From a checkpoint of a small transformer trained on Wikipedia.
Training: a variant of Muon for these matrices, 5078 steps.
Each number is 50 + 15 x the weight over its row's rms, rounded and kept within 0 to 99. Layers, rows and columns count from 0. The size before them is the row's rms in percent of the matrix's.

# q: layer 2 attention query, 256x224, rms 0.156, rows 89-127, columns 0-55
# k: layer 2 attention key, 256x224, rms 0.162, rows 89-127, columns 0-55
# v: layer 2 attention value, 256x224, rms 0.143, rows 64-84, columns 0-55
# o: layer 2 attention output (transposed), 256x224, rms 0.126, rows 64-84, columns 0-55
q89 049:49 30 41 29 54 62 91 31 69 26 00 01 60 59 41 35 44 47 54 35 40 51 53 40 33 49 46 49 49 24 41 35 54 72 42 32 39 43 67 49 41 67 54 32 24 79 37 64 27 33 48 59 31 65 58 50
k89 050:44 45 68 35 41 48 65 43 65 71 13 68 48 26 63 47 53 53 91 72 48 54 74 46 29 14 55 69 42 42 35 56 51 62 57 54 77 72 44 36 61 73 59 62 55 58 93 68 48 44 57 83 45 40 28 45
q90 044:32 28 68 61 67 51 42 46 42 38 52 53 40 49 42 54 42 49 46 25 66 83 45 52 48 86 53 49 78 21 55 58 46 53 71 52 77 46 52 57 49 26 56 39 52 35 44 44 30 41 61 62 28 62 71 53
k90 038:61 33 64 34 58 37 44 69 56 72 55 92 65 65 53 59 43 42 60 48 62 64 47 41 68 22 36 49 42 49 17 55 52 38 46 56 65 68 34 39 61 70 41 82 36 41 70 65 49 31 85 48 64 50 42 22
q91 045:53 68 31 78 49 44 00 42 14 63 96 78 45 80 61 57 50 48 51 52 32 47 52 30 53 67 55 27 45 67 41 46 51 52 51 72 40 31 25 34 37 27 36 63 52 69 50 30 44 43 75 66 38 51 51 46
k91 056:93 58 30 54 45 40 52 30 49 55 56 49 48 69 74 30 33 57 39 21 42 51 61 34 71 37 57 31 48 29 58 00 41 49 56 35 40 21 45 52 24 42 51 41 37 61 36 37 60 55 65 38 56 56 91 56
q92 044:27 81 50 40 52 65 53 19 22 49 00 52 50 55 52 45 76 37 26 62 21 47 56 25 46 89 58 67 67 56 30 34 48 50 56 40 37 58 49 73 78 30 50 59 53 30 25 35 55 72 33 35 41 41 89 30
k92 042:65 80 48 61 30 59 50 25 60 55 82 42 44 47 74 63 65 66 50 60 44 44 45 10 86 69 37 37 62 60 47 60 53 31 34 46 63 47 49 47 51 64 57 56 38 73 53 43 29 20 50 56 41 74 26 52
q93 040:26 50 45 31 50 46 61 44 36 64 83 49 54 65 60 36 21 53 31 72 48 23 17 54 61 32 15 62 43 54 44 49 73 50 61 37 72 63 33 33 49 62 34 59 21 40 40 54 64 57 47 46 45 53 41 69
k93 038:35 62 62 70 36 59 67 90 42 30 83 53 46 46 46 41 64 71 44 36 65 50 26 64 55 73 44 84 65 13 42 52 53 50 26 51 58 77 43 64 70 80 57 30 25 55 41 37 44 64 49 55 53 56 65 53
q94 043:47 63 47 61 86 52 14 70 12 42 99 73 39 71 51 79 46 39 49 52 27 47 42 57 45 46 61 53 34 89 50 57 67 23 41 64 36 37 52 43 46 17 49 72 51 50 28 43 60 50 66 60 65 46 36 54
k94 047:63 47 54 74 54 54 49 26 30 45 65 34 50 50 44 53 56 51 14 11 38 62 53 39 39 68 75 46 62 55 59 31 38 52 46 49 45 25 44 53 37 33 60 43 49 67 37 37 55 53 51 49 57 64 63 52
q95 044:50 36 26 29 54 80 86 39 55 48 36 38 61 29 25 84 36 37 30 50 47 42 59 44 67 52 67 37 61 58 43 52 84 70 37 56 59 57 71 44 23 52 67 59 39 59 53 63 31 49 21 40 48 46 54 67
k95 041:44 40 77 39 23 30 58 60 81 50 42 86 48 37 44 66 52 33 64 53 29 56 18 60 45 31 60 64 55 04 49 49 38 38 56 48 41 59 40 66 59 56 26 31 39 36 70 53 46 58 46 48 80 35 46 44
q96 119:71 54 36 46 44 42 74 14 41 46 34 38 29 67 39 51 33 36 64 39 55 70 43 74 51 73 56 64 49 66 72 70 39 60 60 81 40 72 61 56 46 51 51 83 65 46 67 58 35 43 51 53 90 77 38 59
k96 115:66 62 56 39 36 46 79 20 40 48 38 36 33 65 44 51 38 31 63 45 53 80 43 82 55 60 53 55 51 57 67 76 41 65 64 77 37 78 60 61 35 50 47 92 61 57 69 50 35 37 49 51 79 67 44 57
q97 114:39 69 63 60 60 78 55 56 62 29 69 14 71 45 57 54 20 42 54 55 52 58 15 38 68 29 54 27 49 01 32 28 91 38 40 47 60 75 69 50 50 51 53 45 55 57 43 70 23 28 45 68 47 51 54 57
k97 123:41 52 56 53 56 62 61 43 52 30 37 12 84 48 61 42 32 48 54 58 46 57 21 39 60 32 52 23 51 00 36 26 98 46 45 35 64 72 84 51 46 60 48 43 55 51 40 65 26 32 38 62 42 55 60 50
q98 133:43 89 64 45 31 50 50 61 43 50 38 84 41 72 36 28 40 41 23 34 28 55 52 79 40 70 59 72 41 60 43 58 53 33 36 45 46 62 53 40 47 69 66 29 69 38 53 48 51 48 50 50 42 27 52 45
k98 119:42 85 61 47 38 46 57 50 35 42 44 78 32 70 42 30 39 42 21 29 35 49 51 69 44 72 66 61 39 56 41 56 52 29 34 42 49 62 62 45 44 69 71 25 74 33 52 42 61 44 56 47 43 28 57 40
q99 108:55 52 50 38 78 54 44 41 84 60 00 67 54 44 54 47 52 33 28 41 51 81 54 49 34 60 37 46 45 54 37 53 50 74 65 41 37 83 47 54 40 58 39 65 44 47 45 70 35 53 71 50 58 52 60 54
k99 126:59 60 51 42 71 52 43 68 99 53 02 58 59 45 58 48 56 40 39 46 58 72 57 54 37 65 42 40 44 33 31 54 62 67 64 35 40 84 53 55 45 56 56 64 40 39 45 66 45 45 64 54 53 58 65 53
q100 134:30 48 59 00 49 58 68 57 55 47 36 40 76 40 35 66 30 47 62 44 44 55 43 52 73 57 51 88 59 62 56 75 56 71 55 38 43 60 53 62 52 71 48 50 45 40 56 40 67 43 45 54 84 34 15 61
k100 121:26 51 59 00 53 54 61 58 59 52 38 45 70 35 34 67 36 47 62 47 44 51 51 52 75 56 56 88 56 67 58 76 57 64 56 27 44 56 50 57 52 74 48 52 48 40 54 45 64 49 45 44 87 28 18 52
q101 120:50 41 44 43 72 56 43 57 65 37 34 73 46 37 52 31 51 62 39 21 71 32 46 35 42 49 59 46 46 81 36 58 67 39 49 50 47 54 58 55 60 56 65 42 63 70 41 86 55 55 40 69 39 38 64 66
k101 123:53 47 55 49 64 58 22 36 65 42 47 67 42 33 53 30 53 64 46 26 64 45 46 37 45 45 63 50 50 74 27 55 76 42 49 66 52 52 49 58 62 57 59 43 62 79 45 89 57 53 47 64 43 41 61 72
q102 123:54 40 52 38 82 60 29 41 73 55 67 42 66 44 55 86 49 90 48 44 42 77 58 46 12 61 43 35 69 62 60 71 78 43 59 34 57 88 45 40 29 21 45 52 35 55 63 70 49 64 45 69 58 61 52 46
k102 128:54 28 52 44 81 54 38 21 52 55 68 51 68 50 51 85 40 81 40 42 37 90 55 48 20 70 44 41 72 59 55 66 67 55 52 41 55 87 44 41 26 23 47 57 44 51 61 63 46 70 48 65 60 64 53 51
q103 128:27 74 57 57 88 78 43 57 54 39 31 55 46 51 43 38 49 42 61 33 67 72 42 42 45 56 57 79 30 95 56 40 54 56 57 57 43 34 41 53 59 23 97 29 66 43 44 41 70 68 56 57 54 63 70 54
k103 126:33 57 55 54 87 74 47 68 62 41 29 51 50 53 42 35 54 46 56 30 70 69 47 45 49 62 61 83 37 88 54 41 60 56 56 49 44 49 46 48 61 31 94 25 59 56 44 42 82 70 64 49 57 63 80 52
q104 125:35 46 54 46 44 42 46 76 52 55 42 97 11 55 78 83 65 56 57 28 55 51 38 57 51 47 70 38 55 49 53 36 51 43 46 54 76 30 66 66 45 39 48 66 31 60 62 46 58 63 53 51 42 66 65 32
k104 128:34 34 52 31 54 46 53 80 60 59 38 96 06 56 81 83 62 55 52 30 53 54 31 57 55 54 63 44 56 42 50 38 57 49 45 36 82 32 69 62 53 32 53 72 35 50 57 42 58 56 51 48 39 61 62 45
q105 118:31 55 57 83 52 53 50 64 34 58 41 47 58 43 39 30 60 75 54 34 56 47 22 58 69 52 52 28 56 44 56 37 53 29 49 00 37 52 58 57 27 34 70 31 54 58 75 51 36 48 47 60 44 52 52 62
k105 123:28 50 57 81 53 49 53 66 41 64 39 48 65 45 41 19 61 76 55 38 59 43 18 62 68 53 48 27 57 39 56 34 49 39 42 00 34 43 67 51 27 41 66 34 60 50 73 55 43 44 55 53 43 52 57 64
q106 129:75 59 57 37 52 59 62 57 35 39 28 56 72 47 61 56 28 45 83 15 50 54 53 47 71 68 53 57 79 81 24 59 47 54 58 66 67 40 51 43 18 32 45 24 46 59 19 34 51 52 64 22 34 40 45 63
k106 118:72 69 50 37 50 54 59 60 42 34 33 64 65 45 61 50 22 47 84 17 55 46 47 45 77 69 53 70 82 68 23 60 46 48 60 60 68 45 43 38 23 32 37 30 44 61 26 34 56 52 64 29 42 36 41 57
q107 130:42 54 58 36 33 56 42 49 36 48 46 72 59 67 44 54 40 48 36 56 71 21 46 35 38 31 52 43 56 26 30 42 29 56 69 55 34 81 51 53 41 52 69 70 35 58 25 56 50 34 67 42 57 39 91 40
k107 124:40 53 61 48 38 55 43 50 37 40 43 72 53 63 41 52 37 40 35 51 70 21 41 31 36 32 62 45 57 29 28 37 33 50 68 57 33 81 55 52 41 54 80 68 32 63 30 53 59 35 67 38 60 43 92 45
q108 124:45 42 46 73 56 45 44 60 92 31 57 15 48 68 53 48 43 50 75 55 39 70 44 56 43 55 67 44 48 60 78 73 60 76 50 76 54 17 70 60 63 66 36 40 47 43 46 48 69 62 61 45 71 43 23 53
k108 129:44 34 43 72 70 46 52 59 97 30 43 19 44 69 57 52 50 50 72 56 35 65 36 62 56 58 65 37 55 45 74 66 62 72 49 70 54 13 73 62 63 66 45 46 50 44 50 51 73 61 67 42 72 51 26 54
q109 119:40 39 61 26 70 51 55 83 33 64 43 69 56 63 41 83 66 53 51 30 52 34 51 39 35 69 48 04 58 40 18 53 03 46 48 63 42 68 55 61 62 54 34 45 35 67 38 49 38 62 67 66 41 49 63 55
k109 123:41 47 65 29 51 54 49 70 41 69 38 75 60 56 41 84 60 49 51 20 52 42 50 45 41 70 47 00 54 28 36 53 05 41 56 53 43 61 40 62 56 60 38 46 42 70 36 50 39 62 67 65 44 44 60 49
q110 119:45 40 44 35 58 42 60 36 46 58 51 56 37 60 47 53 52 29 56 32 75 26 55 79 34 37 53 57 47 76 48 30 44 86 32 65 69 22 36 29 50 62 16 82 39 28 50 55 60 60 17 47 52 30 44 33
k110 116:44 57 59 45 43 54 41 39 49 47 48 59 38 61 46 53 55 25 51 32 72 27 51 78 28 33 52 55 47 68 51 34 44 83 29 70 69 31 40 33 53 65 09 80 32 24 42 50 53 56 18 53 56 30 45 35
q111 124:43 62 69 42 69 55 64 24 80 56 39 46 48 47 75 74 33 57 44 57 38 52 38 46 92 43 54 36 68 51 61 54 53 50 61 37 46 46 59 49 49 49 33 41 39 60 41 21 53 50 48 46 54 47 33 50
k111 116:47 72 66 57 66 53 49 29 76 52 32 53 58 51 72 67 34 60 51 48 37 51 39 56 89 54 54 27 70 47 52 38 47 50 62 30 49 45 56 45 48 52 39 46 35 50 41 23 50 57 47 46 54 53 40 47
q112 123:50 53 44 41 55 69 72 64 36 50 58 44 50 56 41 47 38 60 25 54 53 34 29 30 64 42 53 49 35 61 39 64 37 68 45 99 69 76 48 99 53 30 73 76 46 67 47 40 55 43 06 55 65 44 40 65
k112 120:61 51 47 46 51 67 65 63 42 44 49 53 46 56 38 46 39 61 18 53 54 42 24 23 72 44 53 57 39 58 39 71 32 64 45 99 71 79 43 99 62 26 70 70 43 61 45 37 65 46 04 52 61 43 42 69
q113 118:53 85 46 27 55 69 28 51 73 57 54 34 42 46 43 32 63 54 65 50 46 55 43 47 62 71 46 60 51 08 49 64 73 42 54 55 62 62 19 71 57 46 45 43 65 40 46 32 45 57 21 47 72 40 59 36
k113 124:59 66 47 28 70 52 42 47 80 54 53 31 45 52 46 38 74 59 66 63 50 52 39 44 65 65 54 55 45 00 44 63 80 46 58 50 65 64 26 70 51 45 50 44 70 42 43 39 44 54 27 50 72 38 61 32
q114 119:53 51 51 55 28 64 52 68 90 24 71 56 18 62 50 65 58 40 35 39 54 35 71 38 00 65 58 54 67 63 62 49 23 39 54 48 43 64 48 38 39 61 72 34 29 50 61 48 46 59 30 50 54 37 38 58
k114 122:60 46 46 45 26 60 67 74 86 26 44 68 11 61 56 55 54 44 48 43 50 21 66 37 00 53 59 53 67 52 62 56 38 40 54 46 46 63 56 41 43 64 77 43 38 52 59 49 42 59 30 52 52 45 45 58
q115 110:62 63 55 55 36 55 60 46 67 44 12 47 42 37 47 40 33 46 37 11 46 15 64 68 64 42 54 38 57 35 73 48 59 58 53 65 48 27 43 42 46 59 39 44 57 67 76 40 68 48 23 61 60 48 44 54
k115 120:63 54 43 71 46 51 71 47 73 41 07 37 46 35 50 36 29 50 31 19 46 07 58 59 72 47 50 34 49 22 78 55 73 48 53 59 46 37 55 45 50 62 41 47 61 59 74 42 72 45 29 60 60 48 43 48
q116 129:55 37 46 46 23 50 99 39 50 54 69 39 60 53 53 60 58 54 62 53 71 68 53 58 66 24 47 31 33 41 24 44 52 72 57 40 39 64 57 71 47 46 33 46 52 46 77 44 51 39 44 69 64 59 40 56
k116 119:48 48 47 48 17 50 99 51 48 41 59 33 58 57 56 57 59 52 55 50 73 65 46 65 65 25 47 31 27 42 27 41 46 58 61 33 38 63 60 75 43 43 29 48 55 49 81 47 49 43 43 67 54 57 46 53
q117 132:60 63 60 13 41 46 42 60 63 40 61 75 18 70 48 40 61 47 69 61 49 54 31 75 58 45 16 58 65 21 36 45 72 16 45 47 66 62 68 40 42 66 22 52 45 73 36 50 37 53 64 36 51 86 45 53
k117 121:58 41 45 15 45 48 48 61 50 43 55 79 14 72 38 32 62 48 69 60 55 60 37 77 52 42 30 60 65 18 42 43 74 23 42 46 59 58 62 51 41 71 20 46 50 81 36 52 31 56 69 35 59 85 44 49
q118 111:61 50 69 75 69 24 82 71 69 43 86 53 55 51 39 44 42 43 51 52 65 46 45 40 27 07 71 60 43 48 59 54 18 37 42 46 54 68 60 50 09 64 56 56 52 51 70 47 53 62 50 70 41 52 50 62
k118 118:66 42 54 69 56 32 82 79 63 41 73 50 43 53 39 42 42 48 63 59 70 50 38 39 30 19 63 55 40 43 52 51 23 31 44 44 50 66 65 50 09 61 72 53 49 42 66 52 47 57 45 69 39 67 62 64
q119 106:28 43 66 59 39 43 23 80 68 49 49 25 50 63 48 66 66 66 62 50 44 39 81 61 26 46 44 53 52 64 54 64 91 48 33 61 40 60 64 61 52 73 28 31 56 75 43 57 48 59 44 46 52 47 45 53
k119 119:28 35 67 53 40 32 50 94 74 47 42 15 49 61 48 62 60 60 59 54 49 21 71 57 26 46 45 60 45 58 36 64 94 39 37 52 37 75 70 54 50 75 34 25 59 72 38 60 47 55 45 50 51 47 47 52
q120 105:58 56 51 87 34 44 26 71 56 59 45 42 61 51 19 44 36 56 09 60 57 04 00 35 42 37 41 93 52 53 56 47 33 51 49 64 42 59 46 49 67 41 25 44 60 53 62 70 75 40 50 55 43 56 63 62
k120 114:63 50 47 78 42 43 35 98 67 56 33 37 58 53 27 45 43 61 25 60 67 00 00 46 38 40 37 80 50 43 53 51 41 49 45 52 53 56 59 54 69 41 29 42 61 41 55 74 67 38 48 59 49 61 64 62
q121 121:68 50 32 36 43 29 45 03 46 55 41 59 33 53 63 27 25 57 45 37 34 41 32 45 67 50 22 51 27 42 60 60 67 65 55 54 44 73 52 58 79 54 42 44 69 61 60 37 55 48 45 70 74 45 39 52
k121 124:66 44 40 44 42 28 49 00 30 53 35 59 36 47 69 32 20 52 47 42 37 37 35 51 66 45 28 54 24 35 66 55 58 61 57 58 45 78 45 60 79 52 44 48 74 56 60 40 57 55 38 69 73 48 43 45
q122 114:65 29 55 51 78 76 55 53 23 46 66 45 43 66 48 61 59 56 52 44 41 32 55 43 38 34 40 37 41 42 80 30 84 53 49 67 42 53 52 35 46 43 51 40 47 49 65 15 62 39 41 50 61 56 32 60
k122 119:71 27 53 57 78 74 53 56 27 50 79 45 42 67 30 58 59 50 52 50 42 40 57 52 43 34 36 37 41 60 82 37 83 49 52 70 44 51 50 41 45 37 49 34 40 44 72 12 60 44 43 50 63 58 35 59
q123 125:52 50 44 63 27 40 43 37 34 51 40 31 59 66 43 44 34 45 51 62 62 50 43 66 34 59 65 71 71 54 57 50 43 53 33 58 24 78 57 38 95 25 46 34 58 58 24 47 52 43 49 40 38 64 44 58
k123 120:44 54 62 54 31 33 56 47 44 52 43 26 69 71 45 47 39 44 57 49 56 51 42 62 34 57 68 73 72 53 51 53 39 55 41 52 26 68 58 47 94 26 43 35 61 62 30 44 46 51 56 36 44 59 48 57
q124 119:66 79 30 69 15 41 54 49 67 53 34 74 58 30 35 32 76 48 73 57 37 65 60 47 49 56 42 51 36 34 69 33 57 50 57 56 56 56 41 34 51 43 61 70 32 49 58 52 45 66 49 36 61 44 99 41
k124 110:66 65 38 61 21 38 68 50 59 46 37 66 48 39 42 19 64 48 67 67 39 62 57 50 57 61 47 57 33 38 69 34 57 47 52 59 49 51 45 38 48 48 61 62 31 51 49 52 41 72 49 36 65 34 99 35
q125 128:52 73 44 64 25 46 38 65 72 44 39 49 74 67 36 40 61 29 68 52 54 99 35 50 21 41 48 64 37 52 54 53 26 51 41 40 53 45 67 36 72 38 17 45 60 53 53 53 49 37 53 92 51 74 33 41
k125 117:48 58 53 70 42 43 34 64 61 55 43 53 65 62 38 45 64 25 68 48 51 99 49 40 28 36 52 69 36 62 47 52 36 50 44 34 53 48 58 31 67 29 14 46 67 50 60 51 56 41 53 94 51 73 32 44
q126 125:47 65 51 40 50 57 55 59 63 49 76 39 30 39 52 61 42 23 19 31 54 63 67 67 52 80 56 54 80 65 36 59 47 73 46 58 38 32 57 58 49 38 24 32 48 68 57 71 41 59 41 56 16 76 66 44
k126 121:47 71 49 37 54 63 54 55 61 40 63 38 25 37 59 66 42 30 27 32 49 56 64 60 48 75 55 59 75 73 42 58 49 76 43 58 42 25 58 60 46 35 22 21 47 66 63 72 51 58 43 55 21 63 65 46
q127 128:44 54 33 19 40 53 38 47 45 44 45 51 30 64 65 65 54 55 47 39 68 28 66 28 65 69 74 43 33 43 56 33 41 38 57 47 43 41 43 40 38 36 24 48 60 54 38 34 47 44 43 48 47 47 74 53
k127 119:41 48 33 18 34 62 34 51 41 44 43 45 32 62 62 59 50 53 48 38 68 27 69 31 53 61 77 43 41 40 50 39 36 31 59 49 42 37 40 34 40 47 30 42 63 61 42 42 47 50 41 50 46 55 75 52
v64 109:40 65 73 60 63 35 64 74 45 80 49 34 49 54 31 69 38 50 70 99 57 38 37 48 65 52 60 47 55 35 63 51 41 48 44 46 56 60 11 57 62 58 28 44 32 39 65 58 52 56 45 79 45 64 59 63
o64 107:59 51 28 45 66 59 61 30 29 53 49 43 60 59 33 46 47 44 48 50 47 70 56 30 62 12 55 76 41 66 73 47 49 48 43 53 76 58 29 56 60 34 64 57 51 45 35 67 69 50 68 38 51 37 43 62
v65 105:56 66 71 76 66 59 66 59 48 83 62 39 58 33 59 54 59 47 28 50 42 49 21 62 33 51 37 59 71 79 83 47 25 49 52 75 42 33 49 64 61 35 63 35 58 33 72 35 55 69 91 49 41 45 36 51
o65 110:62 63 48 63 47 36 58 37 48 18 46 50 38 96 43 59 62 35 42 61 50 54 34 40 60 57 41 60 67 44 73 69 59 30 34 45 44 31 36 48 66 57 67 54 29 61 52 41 68 48 34 45 51 44 32 51
v66 102:36 52 54 68 58 45 99 75 46 53 48 63 61 32 69 93 54 62 67 67 65 59 60 27 44 59 80 67 36 24 64 48 81 54 50 73 38 42 52 24 54 56 70 39 59 16 36 56 41 36 23 45 18 51 37 67
o66 114:59 53 34 79 41 49 43 38 46 71 75 53 37 91 53 40 51 29 48 68 16 55 37 41 70 42 50 47 35 55 49 39 45 46 32 52 60 38 31 35 68 36 44 62 44 63 36 41 40 38 22 73 58 46 51 61
v67 115:85 90 29 32 45 63 56 51 49 48 39 51 46 40 62 73 65 50 38 22 36 71 59 38 63 43 42 52 58 68 67 56 42 28 75 66 31 65 52 44 18 45 45 50 39 58 53 53 53 45 61 45 51 34 42 54
o67 065:63 67 35 08 52 34 50 47 39 27 42 71 48 38 50 29 65 57 39 48 41 55 63 50 59 51 35 35 52 42 45 65 58 53 39 51 38 31 68 06 43 28 44 68 34 64 67 50 52 38 37 57 33 44 42 42
v68 102:49 40 73 59 40 54 02 77 47 33 41 43 30 49 57 61 64 53 60 41 52 43 61 46 32 56 53 37 64 60 15 43 29 51 52 68 41 45 66 56 67 36 62 52 39 70 70 37 38 49 45 41 31 34 41 63
o68 102:42 53 83 58 52 43 29 51 83 53 46 72 32 54 62 56 55 74 50 48 82 32 52 63 21 68 52 52 33 41 72 73 24 49 47 54 75 47 34 46 53 50 70 56 50 20 33 34 57 66 61 27 54 36 32 44
v69 102:42 72 64 27 18 41 68 79 50 70 54 69 40 61 58 17 42 40 47 56 41 65 34 54 63 53 67 17 43 44 26 54 50 31 60 48 46 40 62 49 56 55 59 60 29 42 80 61 62 61 51 51 37 40 42 58
o69 107:36 41 52 47 20 54 34 38 57 69 35 65 55 42 67 81 26 63 34 34 35 65 18 35 48 56 74 74 58 64 64 74 48 60 58 33 55 50 29 47 43 70 53 37 55 38 68 60 62 45 36 53 61 67 60 42
v70 119:64 00 49 28 70 49 52 41 19 59 40 39 58 19 35 36 49 40 65 76 71 37 44 56 61 29 53 36 64 60 47 45 53 36 46 50 64 68 51 16 77 37 49 61 47 76 53 49 48 42 68 56 50 36 50 62
o70 120:56 74 64 51 16 55 28 47 83 07 78 48 59 57 57 50 63 68 57 77 52 59 52 55 66 45 53 28 69 31 53 53 47 51 35 73 23 55 60 33 55 78 67 36 61 41 65 45 39 35 40 32 38 52 54 60
v71 100:50 51 58 79 36 80 31 61 62 34 23 59 52 63 52 48 34 51 32 55 46 61 42 31 62 49 60 47 48 07 59 47 71 43 39 74 26 71 68 39 35 56 30 27 46 41 38 56 65 39 42 35 70 69 34 32
o71 101:54 13 45 55 57 39 87 52 52 60 35 41 59 38 55 55 41 39 45 37 52 58 63 43 32 32 69 43 55 95 39 36 63 55 73 57 37 51 52 58 48 26 57 71 76 80 52 50 46 82 51 47 65 31 48 43
v72 117:33 28 44 69 35 65 36 34 46 55 69 41 60 40 31 50 67 46 48 53 54 35 70 65 64 46 56 43 66 39 53 81 56 49 47 33 59 65 32 54 46 58 46 76 47 91 37 48 64 67 34 46 31 65 30 60
o72 100:58 68 68 42 72 22 51 47 66 25 50 32 67 36 55 70 21 36 63 36 50 72 49 44 66 39 73 48 24 37 70 19 59 59 20 34 39 73 67 29 50 62 56 78 42 61 52 54 56 45 51 55 54 53 40 79
v73 097:33 38 49 36 68 63 38 41 60 55 61 40 48 41 48 61 51 57 34 04 44 51 26 55 50 51 51 65 61 43 55 65 35 34 52 31 40 18 35 37 61 31 39 67 43 44 17 67 58 71 48 63 55 34 54 33
o73 124:53 31 11 10 61 65 99 43 42 80 43 42 64 59 52 52 57 55 58 51 58 33 49 87 51 42 61 49 70 44 77 35 52 37 29 46 53 46 68 39 12 36 57 90 42 26 31 46 48 49 36 66 36 64 59 70
v74 103:56 28 39 27 15 50 18 08 26 52 38 66 66 27 57 49 64 44 35 66 61 33 82 35 42 57 33 43 69 57 52 45 73 40 77 57 66 62 50 57 62 41 36 65 45 25 50 33 43 55 62 40 41 44 68 47
o74 101:63 56 79 68 24 48 47 42 40 52 57 33 36 67 50 52 51 49 42 36 37 49 30 31 11 51 33 47 65 52 53 31 42 42 53 55 37 52 51 44 52 47 46 33 65 53 58 30 63 35 48 42 48 47 58 35
v75 092:27 14 69 35 39 41 28 13 37 67 69 35 58 29 43 47 46 50 52 46 40 30 60 74 65 61 39 68 38 15 59 52 29 53 52 19 32 51 40 39 61 59 55 61 70 72 75 52 75 64 36 68 57 45 60 27
o75 095:47 65 58 37 39 65 39 48 39 62 62 37 52 39 38 57 40 49 55 60 80 44 51 50 55 78 49 36 69 22 63 60 50 24 42 42 55 59 37 32 68 67 54 43 32 53 10 52 60 31 61 39 39 51 48 45
v76 112:87 41 82 56 17 69 52 20 52 30 38 39 81 52 33 80 53 28 51 65 24 71 33 68 69 58 63 62 60 27 27 41 66 57 58 43 73 57 46 59 06 44 37 65 42 29 38 51 35 58 49 70 58 66 76 41
o76 105:52 35 56 43 48 37 59 47 50 40 43 79 50 22 56 30 74 48 52 49 14 55 66 39 58 39 51 60 46 61 54 69 51 57 16 47 70 42 99 56 59 53 37 28 59 26 60 56 71 51 45 37 39 60 58 61
v77 110:67 58 24 13 98 00 62 65 23 36 38 49 63 53 62 63 53 50 68 68 58 64 61 62 30 59 45 30 52 42 59 48 61 56 68 59 55 53 56 48 42 49 60 80 71 22 47 62 57 70 61 40 39 42 32 47
o77 116:55 54 69 81 57 43 33 57 59 55 55 55 34 54 04 53 45 60 65 48 20 44 51 31 77 44 60 77 67 49 32 71 66 50 50 62 54 42 73 56 68 50 33 26 55 39 53 49 60 46 62 70 39 57 43 72
v78 110:56 33 50 59 50 72 35 63 37 14 62 51 46 38 33 40 27 35 34 47 49 37 31 47 42 56 23 68 59 53 38 53 68 28 65 41 61 48 39 56 62 46 38 41 80 66 32 35 65 40 71 58 55 28 44 45
o78 086:57 36 44 53 58 49 36 46 49 23 48 19 62 37 80 47 57 46 54 34 51 53 47 57 44 42 48 51 45 68 16 55 39 41 42 44 39 57 66 41 63 72 58 70 46 36 63 51 71 43 42 36 59 68 75 67
v79 114:41 58 55 47 49 59 24 03 44 52 76 64 24 68 58 44 38 25 39 32 71 66 68 55 41 42 63 45 58 67 46 50 53 48 50 47 29 54 40 46 62 54 30 75 54 45 38 51 77 48 45 54 74 57 22 57
o79 116:47 22 47 27 46 58 60 46 63 88 24 49 44 68 34 48 61 71 53 40 38 41 63 44 48 45 36 49 43 40 64 59 60 63 50 47 57 58 53 38 39 62 72 81 31 36 54 68 48 32 78 52 27 63 35 56
v80 101:51 25 48 54 84 55 86 27 55 58 68 95 50 53 50 61 65 62 18 58 60 46 72 66 74 01 53 34 63 56 35 55 50 69 51 46 47 67 40 55 34 27 35 56 63 39 43 65 52 54 36 50 62 66 54 38
o80 109:40 54 31 29 34 62 60 48 55 75 36 34 56 34 69 60 52 34 60 56 66 44 38 36 59 74 48 51 66 37 33 40 46 60 69 34 68 65 73 20 47 67 50 36 53 35 45 52 27 40 59 44 37 52 75 70
v81 094:61 54 63 56 55 61 23 14 65 51 05 48 27 66 53 42 42 50 34 46 37 30 62 18 65 46 37 45 33 47 71 34 32 57 60 26 60 82 62 48 66 54 46 36 48 67 40 48 63 43 38 58 36 59 42 53
o81 112:63 35 42 60 68 70 63 57 28 73 37 52 28 38 67 67 38 48 81 61 65 28 84 48 44 68 71 45 49 42 51 61 55 60 31 63 44 41 51 35 48 55 09 41 45 57 59 49 50 33 66 62 61 76 58 46
v82 101:49 25 36 60 55 66 26 23 63 41 67 41 51 48 57 68 51 36 30 54 51 50 68 43 55 60 46 08 31 64 20 71 50 40 43 27 34 10 53 42 25 29 61 33 41 32 50 60 54 55 52 41 63 44 26 47
o82 111:45 52 45 24 38 65 47 58 76 64 52 53 55 29 37 55 66 41 36 60 69 55 51 47 49 79 40 51 62 43 38 39 36 64 58 40 69 68 81 31 64 69 43 72 72 29 49 80 44 45 39 50 55 46 64 75
v83 110:57 65 86 55 39 74 00 63 46 43 80 46 82 46 54 38 39 72 63 51 81 71 33 48 48 44 40 61 62 64 51 42 19 52 35 33 48 36 26 58 54 49 50 36 52 52 31 27 44 88 40 44 72 44 62 55
o83 096:47 41 43 45 69 62 61 41 58 67 27 70 93 40 79 73 64 64 62 48 67 55 34 44 69 65 20 53 44 43 39 67 53 59 22 56 59 46 77 43 80 69 60 69 82 33 59 26 22 44 55 44 30 52 43 36
v84 094:27 40 53 68 28 66 15 40 54 54 26 44 70 34 46 61 60 59 55 46 17 45 63 39 99 68 57 75 38 60 55 52 27 48 22 47 76 67 66 49 38 56 41 27 78 40 40 59 49 56 46 48 64 44 51 41
o84 104:63 46 32 52 60 48 48 68 57 32 52 58 33 32 48 46 33 46 76 47 72 51 62 49 28 55 70 42 37 45 63 58 41 42 63 41 52 65 48 37 34 52 26 42 49 55 41 61 51 40 66 51 48 73 51 54